config.toml
n_layer = 9
d_model = 128
n_head = 4
n_kv_head = 4
head_dim = 64
d_mlp = 512
vocab_size = 2048
activation = "gelu"
norm = "layernorm"
norm_place = "pre"
norm_eps = 1e-06
positions = "learned"
qk_norm = false
attn_scale = 0.125
bias = "qkv"
tie_embeddings = true
parallel_block = false
init = "normal"
init_std_qkv = 0.051
init_std_o = 0.00849
init_std_up = 0.051
init_std_down = 0.006
optimizer = "adamw"
lr = 0.00163
beta1 = 0.9
beta2 = 0.95
weight_decay = 0.076
lr_head = 0.00606
warmup_steps = 555
schedule = "cos"
final_lr_fraction = 0.0
batch_tokens = [8192, 16384, 32768, 65536]
seq_len = 512
doc_mask = true
train_tokens = 153300000
steps = 6392
dataset = "wikipedia_en"
Each number is 128 + 24 x the weight over its row's rms, rounded and kept within 0 to 255. Layers, rows and columns count from 0. Numbers have three digits each. The size before them is the row's rms in percent of the matrix's.

# layer 5 attention value, 256x128, rms 0.0828, rows 99-127, columns 64-127
089:114109111131125147144124090137121104083153147117155123122135143173156105094123118153146121171121132112057077128130103153109160116067136119153160141128156107141106128106178119119119119097097135
099:126137096082107133105132106126134092157133092144165105098132142121129114128127086126122134155155106126147100106124128146116115145140150145147128110080117144156139090127132125138110138152112179
105:126088110162096104170137117150121128155107156122140145125127149097138137145147109163145148119115159132056145125093081129143122093084147129137149176157128122141122135113131126126091121132075095
079:120114094163160133170112136145117107128174109155122107159133134159101136142151147100120139179140147080055123110139118152163139120118153122131146108111134075098155104129156138132150118166098136
098:112110115114148110106109131153136076148137117121176068083126113130126099118163109100170134163137126120111128116146128139084107120179130096149185099076130193122128145135143139126118156128105128
096:109130125156112127130131087101102129160146141141094130123133136149182100093118119218111106105147134131153088092118136128160130147099153120149149075146131109136106176127107160123160105107105116
095:125139092057121126124113121113145150098114144116180182101121138172089119088130128151193105116149123155066128077091134161108161104107148130088154114136140104137098140130127119112110143108080168
105:122116116149175140161160118143131105132131136116122127108120122112154114087153102173129123093175114129106168062137148110091121190159147119146145100082125175130102173125131150124132155134193089
102:126107154119085141168165118155128120175065094128106129143133121080109128198151114122121134124154118086116141180117112112110099094167152129113110173115141129111171116124114151123127104153184178
085:119174146120130096154101137142112115136112105154160130138131111130149120156163161125052116121152126095139158145155126155151149071166131155117116163125159113142156110137178121109163122146141127
094:129148116082182113120119126109143108101134148110133170127135115148097120131108134149087123165129119152119092071097113146145091190153129123150127138149113176161133103156138161135083151151095107
096:136164122109188109130098132147136114139155143109149108114115140152153109112134081127162159151110107056149135146140106143133152123122109153137107084173128096131146082123133134133106144136107148
097:135129153096153099173139142136126178204148105123105146099119171074106129155126087142154130131132120098185136142121113083102104106131122128121119124150103127118171106134113150118105148120130174
085:133129133098130121122127107130129146114132103133143126178137114101107144184169151089095133175122121109163134172125101120134139159166099139122116137149156142130145076113113078143091068152142109
096:116096112087146137140090150095114140122128131131164087157123083139103146144162160122102164166106133132069141125184107124135138135099116118137155159117130126139146097128178107127151121112069124
095:132157099054133114122126149158119059091132157124132157161117129159093132150126129128133107123136161097066080116167125160153161139143136138150131116128137085136122139134138141111125131148121125
089:121111147123142142164123137098124183109114175122134119144128123145090132085145177149106126137155129170142118117150112090103148202070143106137153126101108137153123094133144125131112146136097158
104:140099130194116133119152152104153171139132126120120144128130104103130123078137121117155137162141110140190164074124157128137144160117152117133117063146123104108094154123098142128142142118184156
089:123154112150127123120119117164104115133145103103116169148135135097076113104083113127142121160083144140130095140106124108144133170123098137109145141158156124145128151112133134154140122097137103
098:125143110180159144165153152144163144098081129143127103138120107128173124153110118142181128146125120131079203140146104115133118126141143109122099152114118132139121105113127120123087132126137125
092:103114127155167101154169123106167119083140101148139120163133155143109117187140184060109108161152126116127148072123118140114106143133138075139138121121109145122132127124135154135095122178063100
102:128135131090115108169176116114138158106119127143152145104132156128108098126084110108133114096138075125141141088121128128083130107120124081106096143120112189170135167141113146135050158124136133
094:113113134130133134170139121151135114114099120077093096136109122143122130188112147148163120129098126102112150085156075134116117111120146180145127142070133105144134126121161123123193149090107144
097:126149106123139134195111125111132147105093119132135143151137127127151137152108175086122130115151128095171143148136105122168113172083144125156073125133127106130126105125106097136170098158142136
083:138168120124111136155132121143136103143127128125141129143130142171134114125131120150158138164099163073127132165131106168163161130082152132122115098130124120084141146136132119124146136142164148
091:127154095138124134139139126123149112127097132119086117110125135128124174111146091106149090113121131128101139147129128128113121154095173118131172117100114158159119132128111118129119150125135159
091:121179122105135132148090124136163148140115136106161080091125155105148131156160113120105175126111115092176145132127141145126101176140117117126071153159154123131124074120094126133092108158134141
092:130126127118146123133140126111117141111124162160149108141139171106156143150132114078117148098167139086146141127124148138158154131079101146157089094137101123111081103113108077134090118148129119
106:135104129137132142092125132176115113116170140147126104155126119151105109081132092134101113133128147123067117156125155130119151090190139143073117069109173072097127176139173136122142138118149146
# layer 5 attention output (transposed), 256x128, rms 0.0764, rows 99-127, columns 64-127
091:090160120129117091154110153116132141126122101116137160151088154106089152163123134135147130116135084133157150097122155126158127145206113157121109132104096153115119122143105184166159101141163114
098:146078132166143124150096140147158146100139132111125116156072112144120175132127161114105127084115118134114177117144126126150113147081128143109124122119152093080115146160101165137156101120154111
106:105160117133129100112145125124147115102126106099144166147147108134133067111108150084121094139141106125155137108139172134128136157146117146148132096069085155120116120101113114156185123116169148
075:060151142136112119132143145100127134127135144079134133141129148125140158152097111134123107119146118107156121109153169136107113103160134162142142109150065135122122156133108156186144139118176095
100:171158116097154109148164163101164203126123124131124140145098131131121141167104128111104145122147138158149134130127093137173131114058159144103110126114158102129126129137123136134142124133145090
094:127126165113139108176093112147134069048140120117147141140059150122094125166159098097120117129113106140127154142132145076076146108182135138147119176132155131117146094122115135118123129130170127
093:155127134139089150127133123090112117110111119153131129127102139068132111113142160129120098147111101098126109125133085138160121153175131155175087121104123137080125105112148182140160112104140073
112:144152139068113113120128136117117142128158145134164124133129104116097153183136107076102140156144139157141119200096130163145142076081112118091084170156131088109153094123146113126105113105119151
103:106156111120150147115118132128121146150148139125153104147109118186146144088108115124093119093170160136124135082127156158130136160085125078191163100141120094124115126112099072140176127118105114
084:104119143129125128098145115121108114119139125108100120109187125115115131130104133124192127098134135119141138125132119109150096149080127103128159073163116091127147110101128144157081113114159156
089:055082133144101134143122127141125145145135112104097124122234162112132108115105134102122129153088129101128146188109152113139134139112124124101106169109123111100091161134136128146152105117119173
088:113112110121098123123139139091129150121117105138114126126211136084100121095094173103125112120118118153118111123116131133140103129138120133099141147122078139156135183139160164148126107146135103
099:113138103114123138115117083134146091091151083149134104140143124132133094047107133093099152132133125142108119115111147148152138140111135132128168130123133104159115143133167126151140110129080096
090:138133159166120169088106119138117160133146101134105122113178125150175105082084137158140153079130161089124118123115145104137121130097091107153155095132140130117135127151120164095134138125104194
094:103129107157100129096144132166133137159120104120102132097216191144139109157070139124168136130143113110145144108079163136140063133148127165098118113154135116129098158125125145156126158136136133
080:128136138146105121129155131110124147109118106130137131099255111094144100106116157107128133133115122114158141158112126162128121110130117135145108108124108161127112144062115140153146123139137108
089:138121126137121100115126116147144130163101082119109121108224140134112105182118080105129158162125104091154129123101148110149102118146151134116129130138156111122112147124147130062112141143124119
102:165135151081125156148115145106093116140109123135128113154077124159132148135139113148080113096127143128056065136163114128108147098128131140103122152136121129137188127142132123119093116117130119
075:169090131126152122139103115111133138142147151148127116124014154162145145116129113146124150130136119115110147140145103093095167137160097129130134109120158144137127127151136133070126139150117149
100:138166126084086132092180139109107154156141152159164183120114105099101159130143149130109147134137121162152068097110132145153137117124112113127163142130122174118099134133127104145139149083090100
099:118149126097146158133112110082083169173108148095084138128159128149160150169122093169107151154109152102169093136135144103150153095110139121140124119100116127106116170154115106111142116132154151
100:106096125127137133112089105129119129121126133150109125147086094128109166122185107152105116163122138135142134131114103139175140161092137154148117101072161105090110120132132122129168100104102143
081:175148090136136144109117124096129123168135134148158149100252149101127109105129129100131133115147110157133145153091174158119094105124110112112118093168135141121108132105137149118123117140121076
096:119103145156113158075119135150135126149143127165101114112221144123114141122149121141111134106144125120139122142112150112096121123181101110091151138150166115138123134108126134140145152094116145
085:109179142151120118119112152111108172070121119135143153128187119119109150094140122129083117085129091131093103120156150108097137114165136155136138112161099144149153108068104153163121123107150071
090:116095129144131090122139139129081150144136142117144121145173081175093145177135154096107124161113108144152100114144173149132152098117174132146087103143135106064128156115119107119114146137130092
086:059111138139133115102128157122120154117125125107149137148182127145121141086111161118142092111145137145087116138120114124141116139129126123102145126109112084115146155138153117191116125107144139
092:121108141133094123130122133137141143096121115105137130125144084111121144105120161139153122145104141144170101117132141165154094119148158115146140137091121121147168111135117145148166147093126130
102:106145142119126127152155146101120111114127156122149116124046119125130155140103115132159087113134151147140137128138093150130139143101134125186138160133088163167159110132108156125133101129149099
# layer 5 attention query, 256x128, rms 0.117, rows 128-148, columns 64-127
092:116149124113153120116153127113121087141160133155156177078132133110140150097147141149123173133105099110194116100091129101149164093104094124132072114136169099085152162135116104152114131105153102
102:110099156188112120097153153143133099088078112118077134144140119106107093150150156101096123123100101127168141086124137118122126160136158147101121143121137165138162168134116159136119160091170106
096:113158146073149145144135111144125136160146124121146158112107146187129160152142113130139133117138093140144094114150151113160152048103154093081124105059118083138116152153144155138161122126115109
088:140132132154073132118161137113149090121169128123140118138118112096112138115106132102101111146133160100107094107130124134113122132130135153120158114139124180129118153119087121155155173105124151
103:091150098115136117107137119135122115184120172111121161129127190126093150116181124099180143161108117170105130140119111090121174161134114083134105099145122142146131159169173112094105120144142122
108:078117130170092134133111161148125130111125158121075107170125130145142125120128138135156059143118148121110140141146134095065127159181134117157114122115098163199125131139145141128130141149153139
097:135125083172147133173099151120121149101132116135122100104161131168160154111115144114129133088116130160095130144096143118096130179158138118107120122134144139110102121098109098130126149099087117
087:141110121132136123171119137094121120122090120135136129073179113140098125102082156129080164124140117112136144107065129111094127122128104105112106137155142095088161131094146094112104113119113122
091:120186076134153134129192095108126126154185161126125143136131154121132141088148149128156117068130124113130122118103113110103113150104167141094133084143158103170119131128113139129130136081153128
113:137148113093132129150116093105146122191122132131114126094116204156110115161177138119162154147149079144120104125118121125129149131133129091105105090128131122164097174158169131087135141177123114
098:105123117130078148152103139164108132121160123124121099125123103159130146137090128133112081099130134121139142130160168112061133114150132127134114149089089144097135080107130147130200123134074137
096:138168097105151132138179106089150096146181133153164108136091109127141151117131134160151123110119110124128097151104101197128114133106126125145135108139152095137071118146098125146145155134147137
098:117143139143161141149156157119133127128185143153119151087133110163169137093091147179124114124135096104147097109136132100115132106136146107101123112155133093141148124142100143140135149119118138
089:109123131109171097111158129125125068126144158124171135120113148073133161106169145092135156140123119104178150113131114135144168122120107143202102109138161131114135145133113116152136114127151110
101:115113152127156107116118158097144163080094151152115097102118122123149114202123121148120081123123135132125147141128111134161073177136161168120132149107143119143165110124124141133153115104170111
097:137095141151103104145113154143160151127133144127101150160119157122093143182153143135139153144105131128155130156082147092133143113155138097092090127137149150176085181166114132106102150160154114
099:134147137130096163094126132153134109129140116107114148139133115119102140048106127100127137123106149140137080105135146107120128097128094121097161153120120161132130115138128150124097169105096168
076:131139072116142116133099135150081137165071171122101095127149148131167139166118094108142173118105110140127109165142140113118140163166093094128152122128124185130113116121162089117095122095141121
096:111128115099136145148166106093105098194136142103139134154117151137137141136152140098132127132148117119126134114109109150120129142109121074114077126131119121125105164137143089170142105148130146
101:117115131132078121164095132116140081098169139134168083159130130096122130119081171102126099158143141128125124145121117143063100155181088125193121139147137163149094086112135122138126179166130145
119:136111104111141101114158108090140114140153151161136126140111157139167118132151146170160109123128118099076149164131103149134108121086139106153151110156144079142125126172122056102128124126174159
# layer 5 attention key, 256x128, rms 0.102, rows 128-148, columns 64-127
102:085149134077126114088151135085102160130128123083129154134141094146136160096164107137126126134095175122121117115110139110149178125091127137148145144101134103090154135186132075173120110153137140
106:082105138148113107129124150137086107084131139116091146127116116135099175110125094153129101136124144127151148110103137114101182141168128141131162122106120123124128116160141134178132163158140148
096:231150115132152130131143100074179158156113091149138152108127105147142129126134139138109157146110135123121088084131099138131105131086141114115144111128145114145129132162121145030138116129126122
093:174125123120147156158111090126156150148160102168145151136123146129125122079160126138098125129123116122099166125112112140116127151173124120130126080129147104147103116117116153102136136140127127
114:195157117119128137083158075115156139161126120102118135119144151120118122125129150110159152120120156139180127135133106122136148091097099107123139130140161128142135117141165123026120120176131129
098:141085133159126130121115095148141106100131147130110123147056152148141135128111124175142135111136114116152115113173108131090171152142114138112173116157150146160081107140144162089128160151130150
095:041125151142103131133132167155074131099139126098128102184106136129131118153133130120149121115142122126113128162130157124149138133139124147133136134100093134145110140109123108236124116127113130
096:011119145126119109141138184173094143114124153093139110141131129145131121156116119121136097133136153123112159150108173111142120123125128128146123139106093138110141131111134115224116115126102119
092:191145137158094124110134093066133150150157102118124140114166108161135147100127184089162142104114121132139097109080111145105167097107100110116126087119159128099112153136125105091139131161150129
095:228145112154134118101153091107148122156110110156124130096182135129116103135126149093117162114121109116132118122118110130149117138107120114105124094159171151132133143116138159044096105138129127
089:066113157138120112146109151147133151110101169122128102151067119149156130159134098166143100147147126137094127137177131141137137129145125127150152159128108127130112089120124158175145122117123131
096:245135105118109131129125075081145130132161107168125130115164131118139102108121148122121172114112096117117109112111096141132125133121142133118127101148164118122123138138115119049135119138131114
107:091113114130092129136126121128144142115132105124159120135128092154142140112128147166112157114126137108098093108142155132114121101129142172142175122089139107143089164141090114150133158136113151
095:189123138113120117115129109077137130160157136151108177111117133124120146090174119127090130121085152143153152104126092135134194132118113104144121121123145120120128121171119100065143127151160122
105:184076124111130139131125125116131128078126074161080116098142130134121151143113119135113133068139108102144120127142118162130148136127144147075125119079141126111122117102114176106167152141114098
104:209132113120123120107140124143151129115112118157117139107139154142151090116144106151120158142123083117161123139114115104121143146122133165106151096116176118138117137114135135042100153145164155
104:080173153105139152121153118149120164129124129087181126169130130105141105100120111146127100178162174134100115115148145095115099098164147153134145160128088093142144087129127087200114131122133150
089:045144163142133131109131140130071134130118136080152101143114138105141113160131118122157099136140149130143102142142130120152146122110120141149140139145090130137160124095141106191123105127098102
097:188168115080129117123144109101166140193147177086140136119098130147135153122124149125142149139089160128116151111103088133156132144093107070124118090164155132174129156190142121088091121157114105
102:091114135139102134117113110170130096094164155155144101149086123137123083129157094161119124116140109116118151159159134117105160157181112142135116143150106179133092115130124125170122112116102133
095:215137099135125132114140058102149120160144087163117124085174158124125132112113135125117159130134103127131103105122114130120116124106142124123127099159157105141136144124139145023132125115114113